python train.py --n_kv_head=2 --head_dim=32 --vocab_size=2048 --activation="swiglu" --norm="rmsnorm" --positions="rope" --tie_embeddings=false --parallel_block=true --init_std_qkv=0.071 --optimizer="muon" --schedule="wsd" --decay_fraction=0.621 --seq_len=512 --dataset="wikipedia_en"
Each number is 128 + 32 x the weight over its row's rms, rounded and kept within 0 to 255. Layers, rows and columns count from 0. The size above them is the row's rms in percent of the matrix's.

# layer 6 attention query, 64x64, rms 0.292, rows 0-31, columns 0-63
size [127 135 102 111  72  99 132  95  86  85  85  91  80  87 108 101 115  70  75  84  78  81  78  80  92  81  85  94  83  90  97  82]
[[106 176 110 150 126  99 175 135 178 124  69  99 125 101 187 163 141 121 168 111 102 135 157 159 114 120 138 157 181 203 124 113 120 141 204 147 176 173 183 128  83 123 100  95 106 174 105 147 102 143 140 151 180 129 108 176  93  99 143 114  99 116 115 105]
 [ 96 186 143 119 114 113 142  94 187 139  78 109 110 100 170 124 111 137 153 129 145  95 183 145 116  87 159 112 178 164  94 112 154 143 133 158 147 118 213 105  89 145  85  98 142 202  91 143  87 161 159 144 185 169 115 173 106 138 130 125 100 123 164 144]
 [104 100 106 120 127 119 113 150 140 115 177 172 176 151 118 132 161 165 129 108  96 181  84  67 147 127  90 150  73 161 135 211 106 166 163  72 145 135 123 111 126 112 161 136 126  81 220 104 127  91 137  91  71 125 108 105 144 138 110 128 125 161  98 109]
 [170 112 129 141 136 140 121 161 115  81 115 153 119 132 102 144 126  96 110  90 128 145  95  82 137 107 100 108 111 127 186 136 124 139 108  76 117  75  47 145 116  78 145 183 106  87 178 118 131  93 112 103  48  74  77 127 164  99 114  90 110 190 106 132]
 [130  53 131  88 102 167 183 168 127 189 126 190  98 161 117 156 165  93  91 152  99 140 144 115 114 136  91 129 192 117 160 114  94 167 151 147 153 135 125 149 124 154 146 133  73 147 126 126 138 130 132 139 184  64  96 123 142 208 133  83  93 121 116 112]
 [127 170  81 129 160 125  86 115 111 166 111 110 110 128 154 142 103 151 108 166 151  98 156 193  91 130 181 122 157 143  87 111 142 158 132 197 108 146 182 112 146 124  84 108 153 154  72 185 126 147 157 147 199 183 168 137  75 108 145 143 153  83 146 125]
 [ 97 143 125 152 142  86 126 103 145 180 135 139 113 111 124 121  96 151 126 133 143  98 164 154 137  87 194 148 149 118  96 117  94 137 133 181 143 140 183 117 147 145  91  56 112 151  87 147 104 184 141 146 186 181 162 159  76 131 175 182 133  56 119  91]
 [133  97 145 111 138 120 139 107  67 123 158 141 112 153  62  71 109 128  77 148 120 131 141 148 169  73 154 130  53  92 167 136  94  99 110 121 130  28 141 109 128 193 160 146 141 158  85 146 130  96 130 100 146 130 107 125 108 175 170  82 124 132 143 156]
 [131 181 113 133 124 173 102 114 100 129 119 130 113 161 130  99 123 166 120 117  93  76  65 121  84 120 142 127  47  93 106 156 139 131  90 162 136 121 140  96 184  79  90 152 118 116 110  41 112 160  92 159 114  97 139  70 169 115  90 145  83  93 101 114]
 [ 96 116 131 147 121 151 160 204 133  83 177  85 111  71 143 126 141 157  94 107 134 175 174 110 118 137 111 115  95 180  79 105 139 223 164 150 130 135 146 151 175  66 162 103 116 140 161 148 106 104 140 121 137 136 127  70 101 100  91 113 170 105 137 149]
 [ 76 141 143 105  97 147 137 116  96  89 138 158 121 144 173 111 146  90 122 170 147 123 149 141 181 128 101  38 157 163 184 151 143 109 127  79 108 118  96 115  69 144 127  72  63 148  84 156 123 127 126 134 106  94 167 114 134 139 177 130  74 168 133 179]
 [118 152 150  69 109 126 136 117 161  73  44 105 133 161  96 125  94 108 117 114 178 100 146 163 131 127  82  57 115 125 156  91  81 102 127 126 137 157 146 144 176 170 124 116 163 189 116 140 159 118 176 163 199 115 128 148 150 172 106 100 113 140 177 127]
 [195 112 111 108 146 172 151 114  80 102 141 137 132 145 142 162 108 100 172 115 148 109 110  88 114 156 140 107 155 132 157 134 126 156 218  63 112 120 111 121  87  80 164 203 101 160 158 134 155 105 132 141  97  55 114  60 160 101 145 140 123 102 147 121]
 [ 65 129 101 134 113 101 114 149 203 123 129 117 157 114 139 111 149 175  66 158 121 176 197 150 143 130 114 192 158 138  73 101 199 165 152 139 112 123  95 107 121 116 150 116 120 104 132 133  82 166 114 112 113 174 154 151 116 141 132 115 185 134  53 142]
 [178 101 121 103 156 144 131 144  96 101 153 154 129 136 109 144 115 123 118 154 153 142  95  73 114 115  92  85  79 108 186 151 138 130  81  83 106  62  72 126 138 119 170 170 122 105 199 113 177  81 151 133  80  91  97 103 167 114  99 150 102 187 111  99]
 [147 136 185 141 104 144 104 123  54 166 118 117 143 144 132  78 151  94 146  93 112 167 109 189 172 128 192  56 106  96 122  86  83  85  91 115 154 105 138 138 154 147  82 151 171 139 100 141 155 159  98 144 139 184 140 129 101  94 177 160 137 110 160 132]
 [108 157 118 128 106  96 145  97 157 157 116 109 103 124 132 128 142 141  99 153 122 100 153 172 119 117 172 151 201 135  91 113 121 117 156 172 171 140 207 117 110 168 107 102 132 174  57 155 106 174 162 182 202 159 122 158  87 180 168 133 116 105 159 122]
 [ 94 142 121 162 115 139 124  72 166 158 130 133 153 151 131 118 109 144 129 121 136 153 120 178 105 115 152 137 134 131 138 175 122 168 145 123 102 177 168  90 136  95 113  21 113  80 114  93  95 179 144 144 138 165 211 156 129 145 105 122 175  50 149 115]
 [148 124 167 193 118 123 107  93 116  85 113 141 113  58 169 106 185 143 143 140 120  92 127 165 198  95 204 132 107 128 105 121 133 108  73 165 183 111  72 126  98 130  65 147 112 111 121  83 162 165 109 129  93 143 111 149 159 107 124  81 102 133 128 128]
 [ 77 130 194 107 102 140  83 122 159 139  98 128 139 114  90 113 161 162 135 117 121 146 117 225 105 106 140 183 131 161 106 138 169 131 150 146 186 150 186 145 170 133 128 105 198 129  96 130 118 118  74 113 112 174 143 125 112 116 129 100  54 170 150 118]
 [166  97 149  69 225 161 152 108 127 100  99 114 168  98 117 141 166 187 143 133 117 154 108 166 170  75 145 131 136 175 188 121 190 185 124 133 156 116  92 119 136 114 128 138 111 167 143 138  64 132 136 104 149 143 127 103 116 182 128 173 131 145 130  98]
 [115 192 130 103 126  73 140 117  52 152 142 157 137 148 118 105  83 149 127 169 202 125 112 114 131 115  99 120  66 109 124  85 112 132 127  81 198  65 126 132 110 152 133 140 147 153 135 137 110 143 135 117 155 121  78 147 141 168 134 128  45 188 110  96]
 [124 192 129  99 101  98 152  70  93 138 109 113 147  94 107 165 145 143 143 141  97 188 149 160 100 136 100 188 192 158 141 135 119  93 162 188 135 122 160 183 113 202 137 146 158 139 121 109 162  84 114 103 121  68 189 103 109 105 125 119 106 103 149 127]
 [ 44 113  55 129  67 126 129 114 139 128 138 153 135 147 116 151 144 112 116  77 105 112 170 164  66 120 102 205 107 152  99 155 101 111 171 133 140  97 109 103 147 111 138 136 118 137 102 125 170  63  30 138 166 106 143 118 138 148 163 115 107 129 130 115]
 [142 168 139 123 149 145  92 136 103 156 152  80 142 161 150 108  79 135 107 155 107 130 105 159 134 103 183  91  47 115 157  85  93 155 119  77 109 111 114 139 188 117 117 109 167 167 106 230 131  89 145 201 136 109 115 114 102 147 128  96 155 118 111 110]
 [147 143 172 156 103 149 168 121 168 181 101 117 160 168 182 147 163 118 121 157  85 175 138 164 167  71 104  61  96  99 167 105  66  98 142 118 170 121 163 105  61 155 112 122 162 186 147 146 127  88 126 131 129 126 120 163 120 137 120 155 113 130  74 106]
 [ 99 115 161 135  76 158 108  98 110  81 188 169 124 118 188 155 184 147 128 116 111 113  94 158 192 153  86  96 117 116 121 139 157 156 146 175 138 130 129 183 135  91 114 127 140 123 106 156  80 100 139 157  52 154 167 167 130 130 142  73 132 136  99 191]
 [121 125 161 110 124 159 129 165 157 159 115 206 161 148 173  84 192 115 111  81 161 113 120 140 159 165 116 130 132 157 142 120  48  95 182 194  94  94 144 167 164 143 111 168  86 177 128  93 119 116 170 121 171  77 103 136 136 127 131 103 122 134 138 154]
 [148 106 114  81 133 180  83  95 161 144  90 175 115  99 114 173  87 156 156  92 153 132  91 142 131 131 128  41 158 107  78 150  84 146 134 155 149 172 132  73 175 101 141 147 140 128 170 107 130  95 113 182 114 194 171  85 143 149 135  99 126 124 162 139]
 [120 106 191 136 169  88 152 112  75 178 151 180  73 229 115 134 158 119 138 140  84 124 109 148  61 172 126 147 104 102 122 103 165 114  85 157 104  61 146 142 144 144 105  93 131 130 143 139 110 148 131 145 189  84 123 136 125 147 106 139 165 108 110 131]
 [128 185 120  76 132 147 135 210 109 128  72 100 117 106 149 136  98 145 154 132 142 136 102 103 109 136 120 101 211  86 112 122 138  98 209 130 140 122 156 167 128 126 103  98  96 142 101 127 160 127 172 109 108  97  75 146  97 163 141 180 112 185 102 178]
 [131 143 119 155 113 177 109 140 202 179 106 136 145 142  67 138 164  97 108 133 172 139 149 136 170  89  90 134 187 120 122 149 128 135 186  81 137 112 133 129 133 172 112 147  87 128  98 146 160 142 131 156 117  81 149  95 113 209 132  35 127 138 114 161]]
# layer 6 attention key, 64x64, rms 0.306, rows 0-31, columns 0-63
size [ 99  86  64  95  78 119 127  83  89  81  88  95  90 126 125 102 118  91  94  87  78  90  96 106  88  87  79  79  89  78  85  85]
[[101 182  91 138 143  94 120 153 147 177 117 149 115  76 132 112  97 180 126 161 121  99 136 179 131 115 129 174 146 148  87 154 165 153 166 154 150 148 203 109 100 140 118  90 133 150  89 121  98 162 141 134 232 151 109 168  79 174 159 155 124 133 112 104]
 [132 199  76 119 145 101 149 106 148 146 132  99 138  73 120 117 146 147 149 124  95  91  85 169 134 123 157 148 192 142 145 113 194 141 182 153 130 161 198  92  97 106 100 103 136 175  78 136 105 152 135 162 166 159 118 185  89 117 139 120 133  70 159 112]
 [149 113 170 117 110 200 108 103 116 153 142  88 154 153 149 161 196 116  90 105 148 116 109 138 140 136 176 127  56 124 166  97 134 132 152 163 101 125 151  94 174 120 138 153 168  71 171 110 147 102 112  97  68  58 124 132 114 122 116  81 148  65 146 160]
 [185 105 161 126 128 137 130 124 104 109 127 103 134 170 121 199 114 167 172 139 118 114 118  87 111 128  86 139 114  88 137 114  65 121 110  98  93 107  74 136 196 115 181 145 110 102 179  84 159 107 135  96  87  92 107  85 195 129  70 127  96 140 123 172]
 [ 97 138  92 107 115  88 164 124  85 180 122 129 171 121  94 112 158 119 171 122 139  86 156 181  92  72 136 123 138  72 144 103 120 109 104 147  88  29 169 104  89 128  75 103 114 163  98 108 127 146  99 158 141  93 116 111 145  94 105 162  67 120 110 163]
 [ 46 162 105 143 154 106 106 118 152 155 146 154  88  91 125 104 160 122 165 108  98  87 124 161 178 121 120 160 121 137  94 146 173 143  95 148 140 121 176  70 147 134 104  81 161 152 132 127  94 188 110 147 194 197 128 154  93 117 142 102 131  76  92 171]
 [ 77 163  92 119 122  94 104  84 172 144  95 134  70  73 126 105 120 151 128 135 124  97 128 151 135 122 156 150 140 109  67 146 164 157 128 170 142 114 158  91  68 113  96  68 152 172  65 128  60 191 136 145 165 175 140 140  83 140 153 106 146 114 145 110]
 [135 103 151 110 145 109 114 130 150 161 166  70 127 143 150 103 116 120 157 125 145  72  83 113 120 117 160 162 119 172  74 131 176 104 128 129 152 185 146 121  90 107 114 120 114 150 126 140 120 195 237  81 130 153 175  63  83 129 130 123  88 155 162 140]
 [104 194 133 153 103 101 141 151  95 129 148 164 104 131 162 201 158 149 126 188 130 170 175  86 189 118 102 134  76 120 143 163 131 140  92 129  77 138 106 112 101 132 110 176  75  99 133 167 145 137 152 123  49 134 151  82  93 113 125 105 131 119 186 129]
 [129 136 121  68 107 177 101 144 121 149 135 151  63 136 105 102 116 143 103 101 126 118 114 119 197 123  83 163  76 175 196  77 157  70 205  72  97 155 134 138 104  91 139 133 128 118 179  94 151 122 144 109 123 122  83 150 143  98 156  89 148 134 114 119]
 [135 134 151 113 169 140 115 112  90 103 179 196 114  89  99 171 135 135  84 177 160  47  78  94  89 104 162 162 121 121  76 131 157 123 131 125 128 127 115 103 125 183 102 106 103 130 121 156 126 129 217 168 162 156  97 165 149 121 160 168 161 143 132 119]
 [115 165 139 152 138  91  75 126 128 149 155 150 153  55 162 120 177 111 108 138 148  76 140 133 120 130 152  84 120  80 138 114 128 128 126 173 216 112 149 132  99  63  88 132 113 143 158  86  98 160 138 144 180 189 113  97 126 140  95 176  79 169 138 156]
 [116 140 139 141 102  42 121 124 140 151 122 153 111 101 176 119 157 159 169 170 119 129 144 173 140  56 173 128 141 145  89 113 163 102 135 173 158 194 183 113  94 170 116 118 151 169  77 133  93 165 159 104 204 153 115 142 110 106 153 133 113 172 130 132]
 [ 92 173  96 139 124 104 110  80 143 165  83 129  79  95 121  71 157 136 131 128 133  66 153 188 104 123 179  95 143 127 119 147 114 136 112 173 156  77 175 115 112 115 113  77 146 162  65  97  94 137 112 160 196 170 107 176  86 151 159 115 117 127 130 151]
 [177 111 153 115 114 154 119 138 104  77 160  99 174 167 127 167 115 119 115  85 141 160 122  78 107 111  92 112 131 119 171 142  70 108 143 106 132 145  56 117 135 150 179 166 114  76 194 127 151  68 156  96  84  79 141  78 186  98 102 128 125 145 135 137]
 [145 130 189 153  80  83 117 162 104 153 122 133  90 140 143 111 132 140 196  87 104  95 132 103 167  77 161 105 146 143  79 113 159 159 117 169 153 151 133  95 191 182 149  99 151 122 114  90  77 173 109 107 180 162 139 154 111  63 129 101 158 137 116 163]
 [ 91 181 114 141 125  64 100 110 120 170 105 121  93 111 132 116 140 148 118 158 120  67 159 180 134  98 160 147 128 122  93 104 166 171 129 157 130 100 152 123 130 109 104  81 126 177  42 110  71 160 130 151 191 146 141 184  77 154 169 126 113 125 134 174]
 [ 99 164 134  95 117 194 186 160 107  95 131 124 197 158 127  98 180 119 116 141 141 157 175 145 137  97 178 113 102 133 161  74  82 122 129 126 174  97  77 168 105 112 156 166 127 145 115 113 177  65 170 163 114  90 134 136 178 116 137 154 117 137  83 142]
 [173  85 123 120 145 129 126 121 100 111 148  98 137 143  87 183  76 111 140  81  85 148 126  92 115 168 110 114 139 160 109 123  91 122 163  87  69 143  70 137 173 130 125 112 139  94 187 128 143  75 117 123  25  85 106 125 152  72 111 162 125  96 146 131]
 [ 55  42  79 100  59 115 122 153 124 110 132 108 111  95 169 126 136  94 145 162 128  53 155 128 126  92 123 116 176 159 114 120  95  70 144 123 160 138 117 102 190 126 139 103 108 135 118 120 106 156 116 156 151 161  92 181 152 191 157 122 134 130 160 119]
 [178 152 145 139 120 112 113 153 144 132  85 162 121 116 150  34 158 127 103 136 169 111 177 163  62 167  90  94 120 175 106 139 111 151 156 113  98  77 149 143 167  67 119 117 159 143 156 132 117 101 207 147 160 103 105 108  93 160 136 140 144 124 176  97]
 [139 144 164 102 113 118 147 161 214 121 133 102 133 108 139 137 150 128 140 122  31 125 118 141  81 113 150 101 166 119  85 156 191  98 140 163 107 113 136 161 114 111 123 156 121 159 170 169  78 140 148 151 136 185  92  52 115 126 163 111 162  89 139  80]
 [143 159 177  46 136  29 148  91 129 121 110 128  83 151 140 126 127  94 147 129  82 141 158 158  67  99 110  71 133 121  86 117 174 146 117 131 157 100  90 174 100 148 143 141 164 157  67 126 122  90 141 103 132 133 134 158 138 123 112 139 134 104 105 197]
 [ 53 127 183 172 121  65 130 138 139 131 117 148  85 133  92 121  90 110 105 146 131 115 160 170 122 158 142 116 134 100 134  68  75 169 104  87  90 123 145 147 158 176 156 119 128 109 149 110 138 141 158 120 180 131  83 140 138 180 113  68 104 176  65 170]
 [144 102 113 107 175 120 125 138 100 122 124 183 102 148 204 134 199 186 133 122 199 126 116 133 122  49 150 168 133 184  90 129  99  95 101 160 139  98 159 141  97 109 148 156 115 121 124 172 121 143 153 144 116 111 115 154 130  94 105  83  73 153  72 106]
 [110 103 135 220 101 111 139 123 132 153 148 115  99 133 103 123 159 182 123 111 144  41 125  78 121 133 110  97 122  48 121 166 134 129 137 112 143 172 122 161 120 118  81 104  56 103 118 142  87 166 159 114 125  86  77 140 112 160 176  92 133 141  84 121]
 [ 98 129 130  80 140 152 141 109 178 144  54 167 133 172 126  72 165 111 208  74 120 117  91 149 154 104 154 127 112 174 156 112 100 118 104 112 117  95 159 178 150 185 160 100  84 135  81 137  97 121  56 101  96 148 130 129 131 149 126 117 132 114 126 176]
 [ 89  99 129 126 163 145 135 103 183 153  79 191 102 113 125 112  95 138 135 152 152  67 156 112  46 111 143 151 146  63 161  80 177 184 113 145 144 153 145 162 140 147  76 122 164 167 142 139 151 164 116 157 117 132  99 160 147 120 150 126  53 118 155 113]
 [ 61 133 189 136 185  49 128 121 144 121 123 113  89 105  85 108 172 141 129  93 165  87 142 117 100 111  98 158 159 160 119 137 116 115 123  73  77 209  97 137 151  91 163 162 154 147 116 179 141 146 137 114 161 113 148 118  99  83 116 165 151 107 160 108]
 [136  71 109 138 102  88 111 174 167 126  55 102 161  94 141 135  70 126 118 180 208 156 163 119  64 106 119  81 128 106  94 135 136 145 150  99  99 172 198 128 117 126 115  94 156 142 130 180 161 114 138 135 173 124 152 133 108 122 161  88 100 109 159 143]
 [120 123 153 160 205 164 119  81 166  96 160 155 106 144 118 133 166 123  63 162  94  78 140 110  86  99 121 114 134 121  91 164 166 104 115 155 133 152 171 134 124 147 129  65  98 106 105  70 170  80 143 106 175 107 147 176  63 149 176 122 127 131 155 131]
 [130 119 131  69 159 133 112 100 134 102 113 143 169 125 133 142 155 125 103  92 151 138 136 132 128 182 116 151  83 181 160  59 110 127 136 130 135 121 197 145 155 148 123 116  94 139  89 158  84  95 134 135 161  65 116 166 136 122 191 119  96 224 160  69]]
# layer 6 attention value, 64x64, rms 0.292, rows 0-20, columns 0-63
size [110 126 107 108 120 107 122 110  99 102 102  97 111  98  98 111  97 108 120 110 101]
[[145 115 151  73 125 140 139 117 168  86 144  98 198 104 121 143 152 140  96 106  98  99 183 162 173 130 135 117 105 170  65 168 130 101  95 153 203 147 180 116  71  97 170  97  80 183 144 111 128 120 145  95 116  92 128 104 164 112 150 115 103 127 124  81]
 [140 170 145 106 139 136 133 171 144 116 110 145 160 121 119 127 157 103 171 130 114 146  95 127 121 109 132 134 128 127 201  95 171 129 136  93  93  61 197 117 118 152 124 176 120 147  78 196 128  83 112 161 147 129 129  56 140 145 140 186  82 130  86  52]
 [108 134 147 143 139 114  77 113 156 155  67  67 150 170  53 107 116 173 124 168  68 163  91 130 157 136 106 140 124 154 119 131 181  57 129 172 124 121 124  83 149 137 138  61 142  44 132 111 148 122 130 149 114 172  94 138 119  91 135 128 152 124 156 125]
 [117  96 125 118 106 111 103 149 106 110 166 111 105 115 105  64 121 153 102 122  86 152 169 164 122  67 154 141 125 110 139  51  60 135 148  88 130  65  92 187 139  81 164 121 115 161 175 144 140 114 137 104 191 147  88 155 127 127 120  79  80  95 122 111]
 [128 152 172  92 111 192 122 184  90 176 188 134 146 143 155 151 165  93 134 106 153 170  75 158 175 163 134 146 102 170 100 154 172 132 157 106 163 185 112 108 104  85 134 126  67 116 112 153 115 116  93  96 103 154 112 121  83  99 145 120 131  59 110 128]
 [111  43 115 165 121 116 166 109 156 120 150 141 168  86 101 163 136 109  76 100 183 131 146 179 122 144 122  62  98 117 180 160 104 186 112 146 116 190 197 129 116 160  82 148  77 133 139 141 149  93 127 141 143 178 146 104 142 138 129 127 145 114 170 150]
 [103 126 145 119  84 114 145 120 148 152 160 154 105 146 159 162 138 168 134 125 133  81 110 144 137 120  82 154 189 198 135  71 146  81 110  90  80 140 124 135  94 169 105 141 167 172 161 140 127 145 138 164 107  65  93 123  61 206  92 133 129 120  95  89]
 [ 91 102 138 117 166 175  63 122  46 111 121 108 168 139 199 115 148 121 152 171 114 119 159 106 118  98 117 147 127 133 202  86  81 138 110 152 111  53 150 121 131  72 139 140 124 151 132 169 154 127 110 140 180 112 141 173 167 139 136 118 153 114  71 110]
 [119 136  81 103 144 141 109 127 153 120 149 132 155 117 125 145 181 118 166 156  69 144 179  97 119  75 133 164 135  83  75 128 153  67  65 142 159 118 126 152  87 134 129  77 132  69 115  92 164 189 136 152  89 155 179 123 131 101  83 185 166 108 118 133]
 [ 94 154 174 152 104 120  81 130 200 135  82  58 172  92 117 105 145 158 111 148 157 101 151 129  88 114  80 119 136 178 108 159 120 136 174 110 136 139 131 115  96 175 111 142 101  98 134 142 163 106 139 133 166 121 115  94 171 161 144 149 141 172 171 224]
 [211 137  88 127 168 111 169  81 144 116 122 143 158  65 143  68 101 152 194  87 158  88 101  38 120 114 110 136 106 142 106 139 118 123 152 140 104  85  80 127 136  99 144 132 166 142  70 132 125 126  71 136  82 130 150  92  92 137 139 122 131 139 142 146]
 [131 143 111 162  88  89 154 135 124 148 113 110  77 155 133 139 120 143 111 136 192 123 132  90 127 137 100 163 188  91 159 179 108 233  73 150 167 183 139 120 106 101 111 124 159 144  90 137 182 114 180 121  71  99 131 126 167 107 102 111 138 107 101 154]
 [117 147 170 129 187 168  95  99 132 154 102 161 125 184 139 170 116 111 169 161 139 173 173 151 111 114 210 154 152  67 129 122 113  96 119  74 194 115 103 151 106 160 138 146 152 130  95 186 107 113 150 119 153  67 139 173 109 130 111 116  98 127  93 162]
 [126 132  83 155 115  84  78 220 123 111 129 102 162 171 118 180 115 150 116 125 131 133 177 113 137 142 123 200 110 117 100  75 167 123 206 115 167 126 110 123 138 174 145 138 125 124  86 154 127 113 141 101 125 160  72 157  98  81  87 136 129 185  98 140]
 [124 186 168 144 174 141 156 139 132  97 120 128 106 129 148 211 130 128 167 114 134 103  84 121 109 107 142 164 132 123 100 132 135 203  88 135 173 123  98 107  98 160 144 177 118 105 173  95 123 153 108 143 194  75 157 129 188 144 180 157  72 100  93 140]
 [200 131 102  88 177 104 140  89 177 121 132 145  98 133 154 112 117  90 172 134  59 149 186 172 121 102 108 114 141  96 163 109 119  52 162 159 160  95 123 185 127 140 113 114 106 185 113 149  97 121 130 144 148 103  96 146 104 136  45 145 113 154 123 136]
 [124 158 128 149 139 198  68 133 172 150 198 125 147 147  84 139 105 123 186  77  91 170 107 127 144  92 142  80 130 159 100 126 116 114  96 139 117 125  97  96  87 136 180  86 145  94 122 148 143 122  89 121 124  80 114 111  98 111 135  94 201  64  98 144]
 [ 60 103 156 155 175 132  78 146 197 128 146 150  95 182 163 125 112 102 141 157 157 156 115 138  89 168 140 113 178 156 130 154 107 139 191 116  97 119  94 135 154 138 132 186 122 120 100  95  92 142 133 148 105  82 166 137 170  78 153 121 167 179 153  76]
 [108  94 173 172 156 131  65 155 125 172 130 105 150  85 128 112 182  64 145 128 109  70 141  99 177 117 122 107 165 143 128 162 138 111 113  90  53 127 115  93 156 137 143 116 114 179 130 152 167 126 146 158 151 119 156 114 115 122  46  94 158 145 110 192]
 [ 87  97 108 101 131 122 114  90 143 116 131 130 131 120 182 207 100  57 150 126 149 149 127 162 147 100 157  99 140 132 146 116  95  89 121 158 139 100  81  46 144 183  85 120 113 122 156 102  90 111 129 137 125  79 206 137  97 156 120 138 132 148 197  97]
 [158  96 114 150 161 103 114 126  96 131  59 123 136 142  98 144 131 134 127 156 114 127 129 128 142 185 102 138 113 133 128 112 123  86 108  66 167 101 161 127  85  62 109  77  80 135  92  66 144 150  83 138  89 168 119  75 144  64 104 103  84 153 197 146]]
# layer 6 attention output (transposed), 64x64, rms 0.206, rows 0-19, columns 0-63
size [115 133 117 115 126 108 129 115 108 105 111 101 115  97 105 122 100 111 121 109]
[[183 202  94  97 131 154 150  85  93 144  81  89 157 102 175 170 138 117 137  87 127 131  86 139 164 155 107 156 115  81  67  87 157 100 101 178 122 122 122 151 106 121 124 144 118 101 176 119 115 100  89 143 118  56 144 135 162  83 113 150  64 114 133 145]
 [ 87 117 147 126 160  66 186 126  93 132 104 166 136 134 159 111 133 113 138 153 169 122 163 124 104 121 133 149 145 175 139  93 108  92  57 118 137  74 119 168  63 127 100 204 111 153 144 128 132 187 109 172 146 150  76 131 149  90 121 180  87 135  79 114]
 [134  99 131 143 144 142 114  94 201 159 103 158 126 129 117 137 122 158 126 109 122 122 124  79 146 168  89 144 148 186 109 189 207 177 137 167  98 178 189 119 103  99 123 120  87 143 144 148 133 158 148 123 104 118 158  79 150 118  81 117 202  68 144 111]
 [132 161 140 121 140 153 139  95 148 106 138 145 110 140  80  83  91 105 102 168 161 124 135 130 177 144  95  56 111  92 122 107 113  80 115 147 108 150 159 122 135 152 109  39  81 136 116 129 118 121 191 105 205 142  50 154 147 148 131 125  77 179 123 127]
 [115 175 106 103 154 116 137 150 149  63 111 128 116  83 127 157 127 124 123  92 151 153 102 113 125 130  99 148 177 204 121 153 166 124 161  96 143 110 136 159  71  84 125 141 115 138 132 163 107  71 113 111  65 106 140 182  92  62 139 133 122 210  86 162]
 [ 76  75 107 122  56 116 134 119 149 174 138 127 122 133 156 184  94 115 145 169  92 125 109 134  90 172 130 120 152  59 119  88 108 138  99 124 119 145 135 198 166 151 102 166 131 127 109  53 139  90  97 135  75  99 143 144 148  79 142 122  91  99 116 184]
 [174 143 179 126 144 111  73 139  68  87 137 136  90 104 160 177 149  88 162 102 159 115 119 145 162 111 148 120 142 154 110 128  57  81 183 110 138 160 121 127 137 133 124 185  94 177 106 172 126 182  76 138 204  84 122 105 136 132 161 152 125 115 116 149]
 [188 155 195 109 135 153 147 125  87 160 115 173 157 158 129  85 188 120 107 142 155 111 162 161 127  84  79  85 120 124 142 120 110 139 122 169 144  82 162 188 168 107 103 126  96 157 179 128  92 150 149 141 116 162  78 112 148 135 127 124  80 193  93  88]
 [ 99 128 122  99 149 162 122 142  42 114 142 136 116 127  79 103 133 136 108 146 120 117 119  99  86 166  71 227 113 154  47 146 193 157 120 124 171 159 123 122 135 107 136 129 133  89 161 129 114 173 133 145 152 134 151  59 118 163  93 125 156  89 148 108]
 [159  69 140  87 158 137 109  90 161 211 120 138 143 112 119 125 165 137 159 105 147  74 147 128  82 139 155  63 126 126 110 138 153  88 121 181  95 159 164 157 127 171 118 176 164  99 134 105 162 104  99 106 142 127 162 115 184 120 139 131 113  89 204 170]
 [127 107 123 133 149 131 136 113 157 126 147  34 163 103 109  52 177 155 112  67 119 159 142 144 183 114 142 167 105 129 139 173  96 104 133 114 118  89  92  78  92 149 162 192 124  98 103  76 179 161 135 130 130 184  92 126 136 149 115 140 144 132 145  84]
 [ 63  75 134 146  98 118 136 131 161 177 121 141  87  92 166 188 120 153  99 101 168 150 121 101 128  49 116 143  90 114 122  99  69 129 141 140  93  58  76  97 186 124 125  97 176 121 113 126 137 115 142 108  92 116 166  92 139 182 149 113 143 108  94 132]
 [171 101 155 139 166 135 147 108  78 136 121 101 115 128 142 126 146 102 126 187 126 165 144 110  79  76 146 130 136 176  82  37 149 145 158 131 195 122 120 139 112 118 174 100 172 155 131 198 123 126 198 153 132 103 131 136 121 185 146 115 143 174 170 120]
 [111 102 157 130  99 157  89  88  93 123  94 146  92 132 134 120 132 108 115 121 197  81 123  69 101 118 123  96  61 146 101 137 144 168 133  81 127 111 112 104  63 126 141 133  87 133 151 165  54  90 187 205 177 109 132 131 143 125 115 118 150 153 171 145]
 [138 149  61 142 155 139 133 147  61  83 148 129 115  86 168 141 160 117 161 126 184 118 109 193 102  75 187 107 106 122 107  94 176 140  90 160 141 122  97 147 181 103 128  98 178 126 141 105 129 156  98 148  92 224 150 144 125 129 148 141 119 145 151 129]
 [168 142 139 152 101 142 102 114 106 140  84  73 102 144 108  72  68 121  95 176  73 137 119 131 124 150 101 149 133 106 107 104 163  49 117 166 173 107 112 129  95 185 131 149 142 135 107 150 180 167 170 145 196  94  83 120  71 132 100 149 122 156 138 155]
 [ 90 160  73  95 140 156  94 150 127 158 138  78 142 130  79 129 140 113 136  83 167 139 132 118 165 113  94 186 162 205  86 147 196 162 180 138 163 194 150 164 111 116 144  83  87 109 140 154 116 184 116 127 111 136 125 157 151 149 135 105 132 149  78 111]
 [167  77  93 144 156 127 168 157 154 149 140 147 180 163 137 129  90  87 152 169 144 120 142 157  88  92 222  90 123 148 199 146 139 183 212 137 163 114 132 118 102 134 128 117 134 144 134 120 147 158 151 139  97 101 129  53 114 124 162 125 149 143 107 152]
 [119 132 144  71 136  75  94 160 176 155  80 139 122 185  65 112 154 124  94  93 117 150 181 140 114 151 153  74 144 139 104  92 127 157 153 130 140 134 165 152 199 104 140 210 118  70 136 129 133 128 109 128 211 134 123 125 134 116  95  87 122 145 110 106]
 [134 126 113 140  88 133 116 180  67 157 139 169 104 143 162 116 155 150 148 155  41 131  76 201 121 147 206 155 131  93 133 118 154 151 192 143 219 124 140 169 155 147 125 116 106 127  94 139 123 105 120 167 113  85 123 103 116  96 122 143 130 125 149 107]]